From a checkpoint of a small transformer trained on Wikipedia.
Size: width 320, vocabulary 32000.
Architecture: RMSNorm before each block, normalized queries and keys.
Training: a variant of Adam for these matrices, 691M tokens, 5272 steps.
Each number is 500 + 40 x the weight over its row's rms, rounded and kept within 0 to 999. Layers, rows and columns count from 0. Numbers have three digits each. The size before them is the row's rms in percent of the matrix's.

# layer 2 attention output (transposed), 320x320, rms 0.068, rows 27-33,90-97,154-160,218-224,282-288, columns 64-127
097:502567530514429467475498488456554552552469501506496491422390503506539549558490538434470469532464529523490566557504443467544526482468561472503460516451455512509528537515528472445501489519408503
096:558473530480484508517484513412495501500512471569519509595513490507538549428492528573585544509506487480462487494554463499456483515533491501511464505517500478506476447448444525494515562514494511
091:535565477496559503512515482510402526482465527522460553455532535466516522549543507570439525404509530501510474494472451496413464516539519479496501555557547476507526531539454497483479546533478469
113:493518524472478532545546466477463461482438525454497480470458478551508510486525578477438543569481570460451548503485504509497470480469540512459536449496502435494494519511452509574564469500475511
106:473553498493511543506476545518545495566482516516468461487511497530477486469492532503498544603544483471482557526511484400556496547449535519474480507522459449512487483541516478537512521469491473
111:527494431478527464492493575510546478464560485542495551434487500543532534464478469515527480389553516517512517506516429485483510494489542428575462479510483566545494575461451494473459515535521492
101:516427493553454455521500462475483490511469541510453589508468501518484503516479575528491466471525554473483546547493509500500534473478426445540518540476438494499578515528486442528514498554507437
092:502425490449474459453513450491544508485506586523504553470510507543479520521583538508467457514516539532486542472530466493511412495524467496475531549455535414505517478441536520508482529432566420
089:432613485435478438484499538538491571544552459562458549507550497442471409513574581482413513497555442466483531532532503572516517512529458490500486444566521566542551433476589455452525490467499430
101:441493510500513474430517523506547549528523531466556562538527514521473490490479473493503483476529448432441448530476536502506516544523598593506481537463520482493466453458489490505550535498559502
109:490516553503482553477483507431523546483541474458578550512533519476457529529580530413470459496556473552427455513517528504472561448481476533485572499536508456505482548445465491488573518419528522
101:520526483461524415470511491504456467474480549467588413498464551486442529458512561446472530473465630521477536502467541516483517459468507481530551493444569387505512469552575482537553532470498528
100:487559586473492489493472482442564487453485522532558502498471492505518481475522505479505459588479462478472493470516472479530569556464464448522492485520429472465437499532524580516457548447496473
113:478513523460443477488502476523488463458501459532453462469499398533530552473486491526476507511478437522556508453491526454524491490423516479559506512514513503497426518539493465568419518555431428
105:478517446451483451482564495512495471479491504557548441490471496518482481447509530572538481365491499483488503510491514494504431497496546472516476482479606474535439490530516535441495563539482487
100:506448513505522459536458512441572455490495469486512525437501493526506605562518565583445540580444576523488518439531530468503437494507475561423480529545521464458550482420556505536420478495532515
095:444516488486595478506545510447532591522459473496511447513522520437509475564487549399480442497515507419506532493507577533541470560569536527479532497489515502561629555449535510421493467511461470
097:535470472545465520521505503456526510542539491509477549515515521513466511476447456530504546452557492461431488498542468454534484518469588523551460485446462469474488460424472540526514518458536453
102:504519474501527575560533527486532550522542521512548524510518490524483524528557501476461494496537487532446435472538508490483582441487478512503586556576542513519501497507468425536483546465489506
107:486477487448505503509508501461480500432489500477522436517497562524483511456508492468462539505447614486490509515547556487525453532408517494483585468460576415449488600536575436516580505499513534
098:468555535551490555481436496459553541487474496511474467462487485522487490536527469501503490562539464469511586518551479409602561532457465511464507457490483475456453487520606582526504590438463519
100:620505505486483457502480496514548476445501488479478491442495461533585463459529451506503513455476490484550545457543504469486547447463475428552541509535522497553475473497548522533426558561457442
088:479414576450499446530475537474509461474503490499482453465503495481573575544602531540459469488469523541553509456537530533530451481481541573474473497520501499486524489455613501529457463556563495
092:432486546508467477514480528483528596539463456522502478532498527501506476534476472458523490532455510416523522509560538464517554542506513503474486507469546504539534412480510464421511434537484460
090:458455504511525546507469540456493587520547548578464570445494566534453526483455528494519526461484463428438440479506512453521499505474564538567523528441503480539464451451456519491533503493593447
101:577488473520544586464503514406505582548526483495569561486509544537449475513533491499455546469548508506472431490502492495473554456516483480500556530593603502524518524482502467503482580493502448
092:537490454487521516457536440473503478479478474517548470578522489513484489512540409478539547502471610528518514494541530507514439524457516537530542477396542418409504534555506518515514513500476528
094:423521499530487563465415455482595498538520470511517481575485500545524489496506488502496481606500472490493514534539522466549531534484476543521473478560470476507485464542499541528451563460435525
103:535510461492508466496501536511535487464546507533441505449473456505577518490514496492480496463519491525577519471496493520508545459463548439539567486511498495530469504458556508517437539512445505
111:484495549478530490553540424498545511448491517478524492517467523510487541516532514493453589460502501474529477530486485431469470464484499607450546510511397414434459528483521475470523496518559522
104:485464462545548445496435512530454484534420521436393456528465477428521467475530477473514434504482567451482483521533495531495502514493490464495449494521479516547528611495532532453541453562518499
098:454484493470557528493513484480604523519491475587601490508546486531527545513485584520462559453555476494534511489521474471460487470446467570574516581474552439500445405537517455512535524449456487
105:532492406474562512520482472502493545555482559506470497515434410553553524552552547530549450542465460457494431455465452469523454500496449393541526487507568493502543528552512427519464532571439458
093:531511469548537572499479465480485470463524496460463481559453522483456560470537464501561457515446550500441497443521520612523502477486544456485585451507483493531523574468471536546558469463462488
094:491487484538531544484453471478522489488474469452444500515463559499481519505533440531492485436490428493503495509522493495542505518498565445538525446499450444467488599504460520511514578511455528
100:540512472498500512534506526523566498561577514480540594487430523531615498469511467418424472483504528447486507534490430477486489448522526489541470477563542564571513439567540504486481569499525410
# layer 2 attention value, 64x320, rms 0.0616, rows 27-33, columns 64-127
093:411497538514502430492498573442516595530474441546506450546516511442524478554499506483450445531503548414496534572538506450485580571488490480474535478461514478568500512432551523360458404527502445
097:493493454489470559446472541466495487519555555500522555478516582510429515483466520520519504459502487430431434517517442517568497519419560539501484514508561480530505503480477513493549570470464496
102:531489483510507533470530530459533542513517530487546547478504457467461510487519488502460541479531482476486441535510423509436552432472533478497551550550568485493502505514474496538424551512594461
104:522498463488508504528559446482520480477457487427556466545547479495535501469576492519511547509455573529464474540499565458521438469452536496486552497408550439460512505544528475509571481462537535
098:457570515553463522482454525477573494528482458496511460521523491550562478481497491608532507540495408464496529548545483430555569537439502477502458430478499484454455519531537567560475531440465492
108:554468512504489430494478507516507518497514493490475527447489488474591544454535477518487470466482504555603551407500496487493507503474542415486506485505492517543446511561477506531439502523413494
098:552452458521485498476524495477477522464486509509510480546491535538480498491544544527487500352511579499539469573502463455512493462466425414517509552452557461527464499535534475492485523507490461